Weights of a small transformer language model: capped logits.
Each number is 500 + 25 x the weight over its row's rms, rounded and kept within 0 to 999. Layers, rows and columns count from 0. Numbers have three digits each. The size before them is the row's rms in percent of the matrix's.

# layer 9 MLP up, 3072x768, rms 0.0176, rows 109-249, columns 240-287
103:513500535484492488503505499538525474482492512483483482512494496515523541480493501521504516503505469498469487502524480498529504476508513492544508
101:504492470551490467500479531480519554535483497516523490486461497494503491484485456454499508488525535468514488510519527496472514486518516483468551
099:509538530548530464507494483473488511477522441460496524543479468508510488526485484487536504562493515528522510505516500531526471509493525510537504
099:476519511482512478538515522517429554494492495529471542486497471451463526490505492478527498506486500516477532476511454502550458519461529490486512
100:522482480534511491513434497494502507432505491486533516491522491510500511475509501520506450542486471526497542463466454486497503511534552512508469
100:485518540518528527545526471488502532478562516509500491478450510490515502433499490530511533455501462564457473508479509531509527511520483473515482
095:488499465538525498478489553477485519484522550509493516498482510543498536502487468525507511479514507500523486515441492541527464481514508495517511
092:515514520536474507523502520529480461478483480507547490481501544484546494516462505491523459455480484490476499509463518469533471496474467516496469
107:501477477494479493524487504509478475425510482468480533514479450526512483509537450499564469527542508481519461525495490554540493528504537513544529
102:582492529541500507522502526498485444484526461500497489473441493559530505431480452521503509506506528547516478546486521488541517502496498498502525
093:470548533470526493497474502476530502532503542467511554520508497474509512504472482510502467487529522528498522484515528457549501510487486509486449
101:508490486464526488508457467469543494493488482499484505494481493495543478491547509489547492525535541554507509517457492469485479483456568514528514
083:522516527517508466515527479490514503502510511482517523454483476508491503481508486538511468462474497496535533452522524475507525510512518501538533
096:505489487486503515479470496529461476501502472530463496510527478535469528489509526506531476473494484494513550501519537507473526524499564525482483
101:477485533468489537504496508574487552535516516470518519520503501519516516488513462468497519509529497466477468503496508461538453507457519541496466
098:485528477478530490542520500512518501521526499500491479490474503495489512508472517514514513509493488517477500478533524476475526484505536506489490
101:523478495458507476531501523558452499469474512519495518507501484526499513494473530522525546512513521471501510473470496520484526506470514525498498
105:515495450481477512505570490516500453485491535464472497522501499525522518514494512525510498536507499470478539476532486507548492488479489493515466
102:503456506518554533484468505540535472459530498484504541512455482523517520469538528511521517521516541519441533518492418493518531500506495506557507
089:486483496501477509521514463507476512543491464451538504432546482488488491487535508489482478493524474557494442500513503499483511490508498481553474
088:488451510532506518495504522530503525477484473542494527520516515484504511507484498494514486445530497504492485505521488474521475497521492500511536
099:479521456512534460498467493492473492507458504492511497503508469488503527519506525531513521485508489517525515508511518511499507486463547518515493
091:538483531513517525539506452509523481531508453509492503497519498521492506500557505486511516499513567483503512492481544506512507464521527510543470
094:465514515471517467492466507505502488513471491445502510509478504515475535525499546542520530550481490519513540515476474555526468536464522503513527
105:548506475526491474475510496529466544519500466465476553477508543527547496484479526496463521503510498560498515522538535459502467459493530504512535
081:514507492518454504505523485489498494505517546476470521519536528536512525485507518489504469521486501487489528526462490539509483489486501451476499
107:476515476493535504531510486496519515441518523488492543521501475528451543466464472478525525501511514475562494506533494510438518490534502542519465
102:447540480480506502544490493499518493491532471480515469501485483518488494474494544518464486508532491493518476511487437497443458477510481458534496
102:510492467473527493525479501513491498505478446530477506512431516515493526436512486458505509512484481523480516540500502531471483536502508486483500
100:510517499516495495491460473521452474506509496476448462524492512475493533487485538494506488514497477549450498525501477501506469453495543522503511
098:492514516496448429515487545493460495455501509539504502513494464482480515485470506506512493478492457499486467501485443502507486502540530484519560
102:526484456500521403484486487489503529468484486522536478539469513469527453511524494454520514524465481487489500532521504494503476455486499426498469
100:520520453476477541535492496487514457515509471477552507493485489505520536474552544491521529508486508497524519465512534507521488476475473512462529
103:502490515465492492498494535480531488469495479528505507535487516481472543505507492473483515463488476520542513534477498528521533502532534501517491
107:498549484498447506515533462465471520501493512504497551507492510487508483433511479513487507513492508565499509489525497535512496503466531463521505
111:510476515464538495462500496516473526509536489488518472507493468537496518495515461505527533501523473507497502529505504494540498474471458522522469
099:555525542510476476523504503486481469478534457519498504500461474504464532497448497522461524529481479529469470521497511502478517533504427559518525
104:515554519508547496521455524495519492465459498483479472503479480505524504567574505479497476543494523503507499507489491508503475553492520498508513
089:486533515492538518510464538562477509505544475489462486507470495497510541515530473513504505483480516505529454544515492499491515483453486497516495
096:455514528495504496506503480499513487486502440463480517496497493483490544511482489506510504500442480486512505495473497497493555469506549505509483
095:500539504487509544526527499511503509504520501494502478529466509528424505513527493525498547479480504525497539541521509524484455464516492472520513
102:524476492516507515530438489487502499424493486487498522506507490522538447498511546525526572500488515476538518520462501513489456499495514505524529
078:516471523508467483483503473518521499485504556517490468499515534472487496520506476499499480481471481449483548494494493501474498458487508523502468
110:515490504501498490459481495511524518497461488523499525514497455501487489535531538505534511527529558465497519533481509496490476536521480521491492
100:476548512523530521465494518513513514486499505502512507495490452530522490524474526500521504488478532529509521515494492500499496500484500540495489
095:478483548488483496484500505583532522513501509489541519546500505531469497545530470509496489470499548511508485475479497530503522462474506516479469
099:466499522499529509482485427518526545479557521500515534499566469458528473460502506492502518511476541521478508511512531492459479491492503496544549
103:556502492518478488501540488523496567500499493462499541526510504568491470528511512441488493521504477450471544483495518486509476532516493487460493
109:511482487526516506472583511486447502493563534470520455511513508506452482461494497485473562507507467453496495499492551486513501480538508493469517
108:504515509532504543512526529515448504475511503503529537453527510535502484492504538562504542503481530507545485514480535485502486445500508454500500
098:504509498527487481510500462516471472510465462529500471510498468491498520511494524527518503512470496526479512507510483557452535513444480496478470
108:539503485522502496499515541504484537460507508478447525482454485523497498463506475484529493510507554471463518535494522494516469524501557473510488
106:504465511481509477494475491517446536517513490487511481503472492529501484538471479487432503521500509537485479492517553476484480538503500532484504
092:468500474455476490518456519525498516445550477472523502498464492488492540492481517453541442489447496506477493491502457500493461494484539501515537
089:456528466486508516518514470482495519475526523532538471500494500498483558499498510467471504477537567510485551465480496514528505505538496467463447
107:481487502506491483548476505489510466457503528501452502493494474490521527513504505462492499507471504518503533550488501536495427518501485496477521
095:489536493514535517499515489494490467459528545491451486526530479509504489566508491458477519538512514518467510474511514505474490499484501456480512
100:474513504522534490467498481450552510519510495547487472504464496486492499458478533478479480503496486463480528506498507500506531484505485533542507
100:478471480502556456515458513508472514548474509462481475454425506504517494489555508527494513534482506524474502511474502514455508493458453520495546
101:467509527454490456502511543537493534525476505479515464503513504470514516490481465498529520524477494500479525498521494546443486492476464517481564
098:532503479527511542492552451510512486536489461441475504517514497480517498497542471473524479498510486532503499514524531506508517447491456499505503
098:501513532480515463480476487492525476466505508507517497493503530508474503466529534503536508486458477470495499493507499480562462516470539533503483
103:462497498502521540469471532478497509520547485542521468487491505516512473517552526458485519505473496504518468546509517508503496499550471532519502
093:554477549501500514495494536473509511446521514530474480507488453464508480510499485439568528515493516475447576537457511532513479495507492478567523
104:481468443477499542531514499458534495495526547493464505543461449511505473491539470479542492528518507475467480534473512506477466508488484542463507
098:468471451525549480477484514479483501445526535487479443473465481462494558486540505505531476531490533508489502517478458530517496533490511531496500
102:455513513521507465483480499502479490497496477482477503499513498458540525512457509478491513512486476519528500475505479538525466499490518540486501
099:525532522511529513469515513498506495513522471489520501476485494567534515512524441526517494511507497543516477529486548513508467490502496508502479
095:471488463462524522533482497502482493504473485461462498511507516487518569441480554541487484469484506549469481501465525520522550491459539486509497
118:519528492521541484499487515535537509493591508526515475492466477529484464523526520464495523512479509516512481507482501516486483494514527532504514
102:526501524477527489532521492466508533480477516484506498476472431526506540512519529495500502477486478480463519519500503464532484506513473508538464
101:456469497492553474523511519542527480499498463529506520480483486499443552528513491527499502511524501526485541483483507531447505522520507476472490
098:500523500516503462481487490479489530512556563442484534469501527515522468465534473525537527515517475450475458498494475497495496479519479506531529
098:472499496465520492518503492502480518499481475537502467534483518493477454486521489484516480463531525516479476516526474460469483506529466521479513
085:487461480500505471517445531514492462483473487511513520508479516474485492512561489505489477475489495515462461477474504539549464520501474455525495
096:488527501502487528499505558496500467491517550494478480543492508542453499482506472487501452503458484490543504482513533497504485507546530480552504
102:533539496532544512547499494545505488511512471474508490476485493503521528489544513482449518509535494493468540479522525487541460457510544506500542
093:502458500513466473527480489533493515485504491489441499497550499530467562465490495520523457509482530521501481511521535497507526508491477477498505
097:506532489492536487493505508561503491498489534487485538481522444493515494494491489503469500497512526510505517521499535498484504503537475507487504
104:544483513505521544523475478486460499511514490490527541509497469487567523499514511496508477511537505495502533513505521501509548450486483492491535
085:503496518534493520495564498477481516464510537482497504477495525489523460509490479474514490517472550470498545515515505542495472479503498486459446
091:522502467472522474517502496513545499487523517495530466530472495497497506513532538521474476483486540497494546492473481539519513499500519478436494
104:510481473497488489482514512552513523520517485517507523550493495468473479491508527493504527534494473569490522528486514511497523493501522487480539
095:487574464502461484530478469480525520476481517550511502477503459480535480479563503497464492503478500484512515487487533470497509516452497509516475
098:507485495457485527530476471505524476466474523544530499462468502507494482478488494488485476482584473503499519497501524532541492487501507541519504
087:511502496524515514499499527490485483464535440504478490496493499506508451478509504466496475475491514474475475485474484522523491504487538469545505
104:507535532507544498547467507492506523521514492525518530486480509494494507492515458459545464524494539480536494528469516501494488516472537444482496
099:456528500506493525485470482486467499504510513481489472483478486512465464456418506492465487524467506516485491463492548501498479526514512529494523
101:505493500488559525535451482555495533454514492515514500527506481504556504497488514462505495510515498475523506498522486542534497507485439489512553
093:542522507536533489517480474521469496499458514504512494470453484550525491460528519500452494508526518482514476507491491527528508498486506495540462
099:468513532498547472537511496527516482473514455527506510518490461497542498477514554482535486502510585540473530508510467517469490493513489518487504
103:516512548529506524489460504503516517504575475510468524501477439474514536494500496523471491522515573479486518502471536519492504448514485510500540
090:518486518511508496466528467516517493488464468516464545509486509509532529500546507495492481526501501477502502508490494473530524477495499523486544
099:512499445538482457490523470465453520453486504485514524524483469533482472504489543492504508523535510467466492514501485529543453546482517497503484
094:475495508450511535525505477500501528490483498507494553548516491534509514509542517523460507531533524497474531509557513461526519443482529470533499
102:501518504491505516557438482488545472494522513518482492517491488507504511495445481452499517479491539472542465526473495525508496421487460470537518
101:534479512501507468479506506550511481484523464526497509523507456490428493468494465500537496522542510517536521485514480516500520506503493497488440
089:513521475494471523503479520517490467479447552508490498520515491479480505494488474450456487503484478533462544465466502518510498515465502470491476
093:478520496504516493556536472531583479463549462502482506526527502487484526471489500504511498448513511471552472494483496492474486488516534507542515
101:485529488539532482500496485478528505522496505496520499496513504513503525525506552508542484542498467504492496517493469545515525471456508523459485
100:510506498441482483465490540492486510506532498529489486503512512548555544536472507488482505489518449475471467521494507490528456479534502538514439
103:515541469502508491526499448472485522468460505441463528498490511490509541477519505506512483481524485505469562513488538519503487553498454528475518
101:516488483518492534529476488521515529512439505458545513452518518520481538502501497492510555503545486505477493505516485509506488506554468472500510
101:488512542479529486509486491462504574484565477504469481474518482492535444484478517471529484515507535503445497473521543512493519513492467491482507
106:477486471491535517457516475487512475507464530492503476475504548533498520486495501513526501496486473500521480475519526503536497478475526487494504
104:518505499484485505494479485493481489491479460496497522518504513527479486534511519528491532494499485484477495524496515519543511518507491530536484
094:517507496535533520539496493539511569504492518478493484507484440500502523505510499518492521454481495545505493481484496519501539476447513466474507
095:476473511494499526493511524504474482506496441503508473512523522504475522503517522464489490486497518472512513538508560504497475531535527494519471
102:502488501485492497552449513510494474488526449498510499532501476493490486500521483468539510486506475546487490503470516499475502500511534469478540
099:480479522490560506521485471521528515517502470453508458477437492490485543504514488480508511502521480509480518487490537509502533555518517486500480
104:534554490539506472471519490542503517482544493516483480513506499519515499448512477490513505489504521506494444559492506510551514468523492478475511
100:527494502515484524489492479506498468465511455491528493523505535537460495470506513486540489507510470538512508520448499508501484529504518503515482
095:481527489479532471520532504526495508504484476504540507523476482510480540495510522539470569530521523524491506521526454488498480541475511523465520
106:540489504547444439500512501489482545485483510486489562482505462489510520500530494510440472510548468525519468493530484480483480468480490493519505
102:519499530475500484518516466467508506489481468536506466489502486494511482486494499462515482490486478513454517496485527537492531542498475490473500
103:526527438534526458487488496491469528512487518528491541476478442480532514448489485530528508503522487552470485495505510458508530513439549483498517
101:470491512508513466513501518487456491509574476519481523514471506498524531512505529471551532453500514495454504518484497489519490513527537494521497
097:499478542471531468517455494505481493498522494503475492515479472543470529510465504482491546470530490521499462476491501523533480458502499505486491
100:499532532519540505509467476522499501497501506527521499519447517475480471541505461491484455511482502533499462538471498509500490512517506500504479
108:503488436499500516483499478523541538500517494511521511509516480488528525489481488521468493498521492499478536514515518486504509520486501495491502
097:502475460499480484512492472469509505494512487487498536464514506523479537532520535501518481522482486488477514497487491526538494451521527497478493
089:546533492498490480498539527487525515493513481498508539480494475526499531510499516539480492514520486485506552462485506522500516445516507470547484
090:506522500530506484497503577468466508513473477513442532520510515544477537521519523508446521498476488494499526533501454499558473504462466466506492
096:477477515463473516539530520566466459457461479489507473499516502531513550548527503511497488494489497511508517533467503502532498508517501496513493
104:533512476472462504558458486489480475495504481479527548504506500535517501487510502486564524534484541494450474505505482504496559499558457510532516
093:530464489528478515488504514479512501453528490501533488434473482498487493482516470496481455443477475505547548517475547470530526464496469501478549
109:491556532490533509558491495506475526486467498510496524523477505491507529474531468521539493462472529534485527498517529484466487489516527497537491
095:487484521524485512496466512488505558518506466505491538476478488510520505471528487489470456490480498532484530509487521507493538529485523496488537
096:558508496485463471467488501480540527492464501505503505511516533540479501499498487515502509530516554487489499514537497506479456498467504452538501
099:469519525519454518551498496506527498513468496471480481503455503505488525493484495506504505501519472495483499546487496504541491542468541530497499
094:492520468466486472499464488525480548528520528553492489528480502525526517491496483471536461462559469505490484520466503473496504502476526479501506
098:492500481526508439528490492508460529499506502546481461506506543530507518518525521490504468495465474481453478473513485508485505485528549498488528
098:481533461470511514523478550552495483484477501481483569492480505491491545511473481489485509533527519497494505497522464515450497471498502506492511
099:489476468507517505498497513490527514512517515478496524498518474492497451508515536505524509500506566457474532513522526491457474515463456496478496
105:523473496466510495524479489488567499490509493476497494506514494496510480491493564496508515494479475472498526532493505522546471484503490417502483
109:488514530571480505497499491500514507505501533426467481515477531479538519458485495531489487495451542512467511453536564513461523499484511527544490
094:489485469487509501491499516507512492484488530497500532537454492519518461515509489465491515534530478482477546500505479527494476509517462496488517
108:451500500493495490518516491526498495471528518492515502479496506506476512484505504498506540510492500508516530518475490510476521506553481530539485
104:505497509475467481502538507466573500480459466482504477514456491504487516492496499497545500491493502526507481501490515473509513527489465505512502
088:509465517492483487526511533472494563489492476498495511446495521481536515484512464492487522504491445455525491455500517495495429501476508516481504
102:534521525479534556467485470518525513486490510486497514489513484468523506485506481497496511550500513506481505482511533532523488465518499470489506
# layer 9 MLP down (transposed), 3072x768, rms 0.00893, rows 109-249, columns 240-287
110:478523535514492463512503472483518530542493486457515522516473532464515498473481490509514517500502543526459495512485515496528451519485517494489501
101:510505488479484506548504506502565475473464452507489562506507507534481529469493535504498471506505519487522487500518479486534523521481504503549511
103:518466528491475490541495469495484550504466516492489466518494488477524524446514451505569519482570482468471498506473468506534467514514512536483530
098:469462456524480486481479487501499511543495489479475500512502496482457431488558534521551497512480508531486465513526462494484479471498450495517482
105:516482512530531476498500527501517533493500515480521514496535467496485425488482465496520476502487527466485491525565524526454529465512525474461521
106:496504469513466465473519512495493521534505489446520521541517488496513508508500494495518491531519487497451500495497485513472515521457484544468463
094:519488486505515480482490530567518528518491540458486527514500508496532513482518521528481475512511508508477507511512521516540502478468464529484535
097:501470476570556496525470487495517523434498491472446482479485476499475497502439545464537539526500502470499438503496506523532494526461504536510529
102:506507483479484485526510532520486510470519501490507543512533497498536533468488482479509525525497528462514517512502486449497483507533519451492469
103:535480520518481531469492526484507483510498506496509453479485558485516512501525465485499484506502456522527516475536478502428494531492464530502493
103:475495468496511526507455511470511492509504467497495522488537538529456531469495527502544462465506517507505497478428520428495524517505534511502507
102:518516478513527501544522523479528478530484529488516515455469466558552497476512487476488464476488474469490536536505483511474537502541480495465492
089:484475493493508452512515498528497515464549478475531545494486475456505467484468494497524491496522561484474495546505482482504459514459519492516519
098:479492470537487502461491494494478522491471504502483457524491476505506501526508520519496518492531499545475486501455482500486510503468479490507471
100:480500528481509496476504493511517477454495486491515466479549490504509464539531491494503493511472451466523536487501462551511500483472493504479524
100:490448507455467461496499507489490504482497517520518487476497527488455499519512485469495508461485521476524504523477453467509498537487566502504477
100:493520483478455545508501460474489488458528466459523498507509495487474515528475513464516470499522502477492558505492503504535535517498490468463469
103:491484520492493539518521508436467473520510509500531475480470482490513521481476488533515520520491516476483516510522514469509512462485479525538476
108:535508458533549480500483469512548501505428510485520518517467536481482525485474522513471506456508469478508490532518513493484495539493444488463514
095:489500531496524494527458558511496467489530471517515475477518495446461529475483528520488496474447481477500536485564473480495497516485548462467524
088:480535542506482522505486511516539472485524539513520531485487531498501513476517514550462522503456501478496532542502496509473490514461486517492497
096:482535544531507577522504473527502522508495513513504519518479485510515498494499488485564484533487491547483488497498500502506476519497483470489544
098:497494461485515473483498533492464512469468479466529517548481499501523544500589486510469511530520506450504502464525490479469500531514489460520466
093:555500528487494524435464498476466505485492512486463499506500454485538484468488485479531509502505521497519453508479485516537476574458499546469546
101:471455501469513482521518545506534517538462504527453513546505492504527495524515521457511479518475516501485511518520508457518498544473489465469512
086:467500498469517480469502460483486494444511474518514543506476469498540463504533493497521507509493538510496460498511468505510512500480501536484477
106:486559494482502466492502523545510505494535493487463509469490488507448487503457461536545458529532495527493499532491514490503479482529497504513521
095:517479517522495465483505485479520499525476520496511458509486457511532481445472449501504506475526488468456484471492534498492497462534489487507501
097:526474498526469539490508536502513519528513455472503520473510517493494513544523527514462519503462506520476512525523463466496490504538477523507501
098:482522531508456495512510453510532477469515477475503467472493504472498471482509505506505465490444500531536527478480451522523532486477548498491489
095:514493503512528510515541466473498524522473484467475475474492491560515515511492533506522517491471537530492517551491502506489533514498499548483502
100:473539465513506489512549526475459495470531479449504490478494477519490502479529528451480487479488517503444470474490447538512491509499540485561536
104:519537483540511545547498482463502495477492511491512484492517500499503484501494459507441489530532482487485485531474534529471475496495461538489464
100:485475471491493477549515500517458516494512511522503522483455445514452515485538505501510467474523534503509525511503509488516488540462523563485510
101:487489444498525540509508555496512501531469524499507482484529533491477495488495528478500533481516492490495503526469483519548523518517507490486524
113:500515513500524489464498513510481475511476490504534523507487507529492501500505481468483517465498545458491511505535497486488475492497466507498516
104:508462484523461510477499506479478508488486505462509477499478512517503447486489493491558488520519530520537545461535457515504515515510528543490516
099:502486496508481505489601454483483501510504535490475483499496540491483499512499459496492530538506488526492518517467564536481523490533523483493434
093:505493518516491526538540527484541515463520481529512489504508483477516473487526491489455497514483542524509531516499493503518487487475524482494518
103:482469498486498514492493508486513516515488573519496471534492517492556519496490488489516502481531517584479512567483485491494454476484489512459494
098:465485474491483514561541503509497479481538523492478510470504498494529495491525455511455519510530509515507546488566537516505477488500525484498468
111:508504525469527481520508479533480495521461530488485496548524496510460486520491517490548470483498497537522497496503508549493532487501529489462521
082:484494488475544490492491505498508491437453480490544536475495466488489494502540488531511489484520498498512459475506470501541498481486491508508512
107:480556475490553528519433491478533496488518440491534495487501503440495506496497567484498510530520470444529511512458449472491493534512484491480477
107:514491500489497506489519507479459518541480458512502456483528492486503525526490523530532481481492506513496482459505484498481536501502467561472475
099:500488516484498495476522487487462511490539480543528513525524521478500506502532513508519484493480525500534489541501463543531512486491553507490505
101:521542500506491495475523500506480508512477485475472514499458472491514506480500475468498480506499517481465451430522502532516458437490462501501482
106:546499474460526553505497444515550477508545486489494492497501502497502484483491515516497526459507537503510509561482481479516491527474513513458507
103:497473502511516502512504491478508525457504461481485512517489495460496508485548559570503532493487490503488494459464519492550480509495459473492461
104:510473471479497510468506492534502518505482498489486468505506468491525600487449472498516486468491524455478526494529504453470482497493535476510472
097:552437515488506511501536457529559522503541530517484477498507539505524478495486484475499485502518537517469487473548475485516522491489490475515521
099:504520547486505456486507521487556510520487499527444502529481493500506477490480534473504453536469515472479477528504476492518525465471525487548541
099:513545511491491485477477545492468488487503520471541515522491527545507507518517495471505471498490476569464425465516475512478488510535490535481532
095:491483545524495544516469535486521515464537462474487523490510477466525437504541495536507517479541495550502490473493485509482479522512556493512452
089:517488463500528498509515515513503523468503435535477550498509518511525525534507470497492497498465483506461463471502483467466465495544536489528530
109:528438491491499490518499492480534501494498463476503493522505508480500477461505491446487518466518519495515473529500501498483507499453484503517480
091:504470512487495478462546491547554494483541465487524508501497516491481502528451502476505510483530483476493507465491539475489484510507478503538492
100:544491503474495494449550513465510508502476512522474510486522490459485519527517520484505510526503487547476456479498536482484526526516486501508458
096:508493527508533499513525466461504505513518497488437516491533504524521499537462518505474517528509488507488524488500514480486486484500506505501473
104:547551520466519523465507492459523509442493520532451488467461465528482486502502486509490481544491528497488492512470517508565496488471494483464550
105:490500460503501453452504509511487491458514497486520479530507470492546506478502471491474451479528501478511475515488466543503496506458506519504509
093:474538533553482485511475497497500507496518503463506477490458484473513505479491517519497505525505516527495500534507495478519477446502509474489504
104:462503481507547456462520530519496537506516443482472529457498532547514505530490486480459535487470477512480476486480514479479498519478496509508487
084:546498515551515479467487499509505526509495517491521478515485489513510522537500518515525475499502515481447490483519475512491527500485477479478501
104:515480513487481446503467529508515486454499555497530535490499514488513491480492491496465492440489454503505460506487480495518506493509491509509510
095:515485478477540467516474497508494546476493541504509549473488479490523538569466496505472516520496502513452468503528513504484555537502490479477512
100:545533486584487515502481515474483491508508495535526501467541512532492468492483526510510482498469463528521464469513489517537501517506481461499548
101:497487469474520515536512505542466541495525451496527529485516437504526477477551548487507530506520466501520497469523459504526448510512512513535505
094:488541470532561501468446512508486556466527481542537549515498524555547504514516503516509507511512472512510460496477526502499493473505501502512532
115:535521519508492488503520513490481515499532482507482461491492513510483528482518544493538486482456490455513512545499499492497475530487469483493500
100:525487538520477468500541492463476504479501494525516477490466529470449496551467490494529499507498512508496509514526512466533509524490482484492452
098:511488521488535481493524489517523525453498483541514455520472520535507490427495492505522500486554499499483509488541485532492464527502519499540497
104:495493492481524516524467458494480440461508486495532508507463482500554475525489492536530519474540468518453466471452517541546524478528440511493489
087:489518525499509491546534513553503484507506474520513448510523521512498487512514493519484510516490505521524461485524480498533495507476485533499514
083:466522505492458492483520481523455510469485491478506501480496479494510512513488487513539501515485495502503476514497495504464474485508517519478521
097:483474493475496490495475479514473478517561524505495481489454489534487510493485501497540550515507482484515529540435577529506479484500497507500493
099:506524509506545430486512508489498530526496508535487451497524501508477550536527534459488510507496490443480461532516524518501528547473466489467475
093:486485511556506556479492511500523496530440517486507498522492517521504456497504546541504498490502515473544503482486543492485531500506499507453511
105:514509477475519478509491454480506443509517475537506477546486510454505474540484500480558487522480522496529517550518488520463487513504451506476476
109:524483499509511477501509509483524540510499508537522466475539480506500509522501524485514520472491474493526501457526525526482496483564452485480449
087:487502451486527534524482455506467486506516488452508527535486505516531510435499506508525523491502533446537507493462475496478487493526518513517474
088:507494470510485497520530531469502518504484492495508514492486464482479457515523475530488494473487472499515479481493489536488506500500449521514463
110:542544504493502507483495519504473429473514516496495499470497497524491506472463491491485498499479540481516486456503543516493484499504474481484528
089:503494510486529549520461503449527544497506527501556482477509529506498491523502521511460502499475508523520509494506466542528536509494508479509467
099:470458495520539442500530458562504522486527486525511487481513493482496513450524542491515505507515560507501521507493491484551524479439527521537494
086:494455500473502480501538486520498542544494513533489501488513493501525510472526506532489514512483498528503457532476465535512481517483527525465488
109:524492542488530494527465519499527529488536497447506512499465528473509469490486476484510493477435499495531496473548504510505477516492492485489472
093:553479504481484487503487479534504549541484476499492518503525526490491493497494502497532530472514487503519467496475538508490522485459529455463465
107:494532518456467491520484506453487493491515432457497521513507457486482480503507468472551500521522557516567490524499502522438510480548496518482483
102:459474545457509501494530446494524504502447479477487459518494502459511486525478484526509464471490477516489503446517516458482490531538498516487475
090:530512501500514494528528503538538494506492487528489497517497487482492471472512489511541498512527530523446475505492478523498495522512495482491522
114:525476538507487521472518497522517481470546520482518451470528494497502468516503509519495466462484466467511530466522485467508523504514474514462437
102:520477488468525520538517521491481502500524502477486500479461488537513489509485505476515513528517521488486479467503517543519487543491478508465485
093:517509517506509526520501518522547497476523461523496513466514518515481534503486491506483475527486498472474513492482521465507472468495475452476514
103:501480501494511535516499514509490541498514531501538483548487484511516485494506522482546492515523523509508485499528520499522505538489495489488499
104:495492545505516511519508491499517534455465478492492491514467499474523499533495472479514521479515495508522486464501517501518521511489532493512492
101:556502463494500512541483456486490528522452492483452526503453490540510535497517507485484500542499478516473536499480480518456474513522491532535526
089:507479508491507447533525498462512513538523462503513518459498508520504496524485510507495501501495518465477470467498518503475480456505496515486497
092:492526496503499535461469505478472550468513512458486482464499511541511518525473503467482474496483489552469528488527508478498444482492487534509513
097:508516509515505501522488525485495515480476492509471500483454524446474488496486491483469519503439491506472511505470584507512525522490472509522505
102:496462488508466475497501498525478518492499515508479537486444458474454507519482437506539512481518497532541512494514495499531490559516549560486496
110:494531479448510499499457469526471508547535477477496556487485474489521503524490497465545464459483506456476474504496518500521531502523507492518474
098:503534529496513495474478491480507476503504516463503486476474499530492523509484520502515537519511527515509515501449534507502478499522493511502520
103:449513477509492477528490496536509487507474513522465500488468515450498500536525484511502562478477513522500499530489482502516563482501494531478526
108:490468535478547474508482462511445499490491535501512474479499512542499493476454476505516511506522480546483509543466513476495485475544458488463497
110:455524500484507484496497517481458484481504423524505512471552512480517518498517530501469513480493493490526475528485485464474525515472493495480485
094:480496481514495479461505495451522470466531489518517522490474533476512508515518503493497446518502487461528471483470475471472501492489521537505493
090:476518492498494522502505568517459531515496508453491480490480443496503513482473445509506527515527458504537511506498508545580509498519506454462497
098:513485476476513508493498514466494464510534489562523456484502502529459474452523542450489485491501484499469531507495517506480490460530485508509514
093:498474393483528534457467497474495530546532480499488482520483473538477493535515576508511495507500451488521469473502478507501506461479463473499525
105:485456462507517478506547502517545502509497493441529554528488516483517525470509544527495490467459511500526506483477473502453528474496437485497479
108:500514529498510505446533534457485548536513505508518499509486554509528429517532479514510508554490516538492461475535493510487502480473467527523531
088:522506544503498460485496530520512482517479504521493481511482500532534529528531496484535486501470505478481530540501459536522515510485525483527535
101:517512511462524530524505509499521485517525490504486478500463535477534497486491518530493522515521478475542482503511463544479497491522519498490532
105:515497552501485524514486489486523476466477544485489475516477495526486519526500464518488498497510472477488487488530537515476503571484484468529513
104:477511490506478475524502479505499460494509459476504498491507494532527524502527531511524477470538470515545538524475520493561474505487522530485469
098:512556489510497513469497431496507511504507508498492465506462487518487502501509471516451540499453529504513508489482534474471509491532466509461495
093:468508484529520529505501470521513521517509513447519491441480483489506507463459493472531509491506500469505512487474532471528532460497558485495504
102:492499513475512501491495501564490532487465470441509512457516511484488474476472524503505537471488481504555456479509520487479533493489501468513522
111:508533512468503474469529513503461508525498499541473510483497512484478531526498471541487544468482476514537460493496476516508509516494483444486522
098:525501509457477501486531481441495496528467496487474487513513557542509517476462483500514498502467499452522509490480490497447471451517512530494476
096:496495537530541478474517479484500471487522518514505475488537546462524497483533522529534506503456480498518511487489506520493557483518536507425534
093:526494500467492534539484542548520493464487481523470529474484479527493482469509470533542507491507501496498496515485516484555525482489461459505495
094:520513521488520504492513483500483522488453538489463482490490504501436532519530483530530497466494487493465481476514514516455509474477483521504509
103:519472464513526474490494531498505507500482462529486512485489490527525501481469612457508494479505511505524518458535531451486500524466494494515507
102:474508451475483500514497494482496513517480493461519581519512576464512506500520513500478534501521480477505502501467484492471448492473480491522551
103:489508469514509439511555474482494480457514488489487494464488514533478459548449439501450496505503494486533492549480496526475507502517488461529516
094:518508480492495494538502538459475469515543504526486482493505528524478553548523511471520486484508513477508482498544498507515513478532525482511552
098:481460501505491565476505513526516473500518483541484540464492483515554480517511522517464524489473536478497526533508500487509486492493475540493486
102:486500490497466510472464491506495527516470503499498526517487501511518489534488471483488481496540532474450478486487483576498496446496494449498531
092:505513533467489482484497493501513490507518528475557506446452500550490499504544507494485533482507488506522527517433501518488470509507525494519460
089:518507523537472513480504521475527512470456500522528484456513539486487487471429500493513486514524468491494498462516516458473514511492571522481483
094:450531498564484488491507430475518487521492511495487499510466516537518550521484486528540476513436459539473429474495509498473498507523537525509519
102:445492502480517475523471510491491515477496482459523518506504546526487545525542495528472523525492480490524547502482476486476481486495496503527523
105:511520475501524471534527487540472440490475504469496546475494487495476481512473530467485548542510538482470529485491520497524534464507499510500471
106:511537475484517531492526502500469490519482529530475494530477517509484513492496534525512515513483514496509479508471536466531507454481508497526534
096:509506473444493449465504530540492500538482490497469514489516477476532484529484496487471512531509530467520493494481498522466503489491501533550526
109:520460479480481521513488525527528452515521482509480520485538535515484505467502541472551501537497525501514509518500501541512500542520492511522489
105:527517501453523474492516481508496504454532526486488506539522461476501467521537538469441491479551477514520489549485498489534507507535468506467553
094:502493502487510518493455489487507502477533547491508493514479460518552500516461501491501465502517520525478498531498487498482491492509479503519490
098:510516496513476500520506483494520515499536517456521523463493514503537506487509527487524490554540528507518452495510499507487455506473511505504538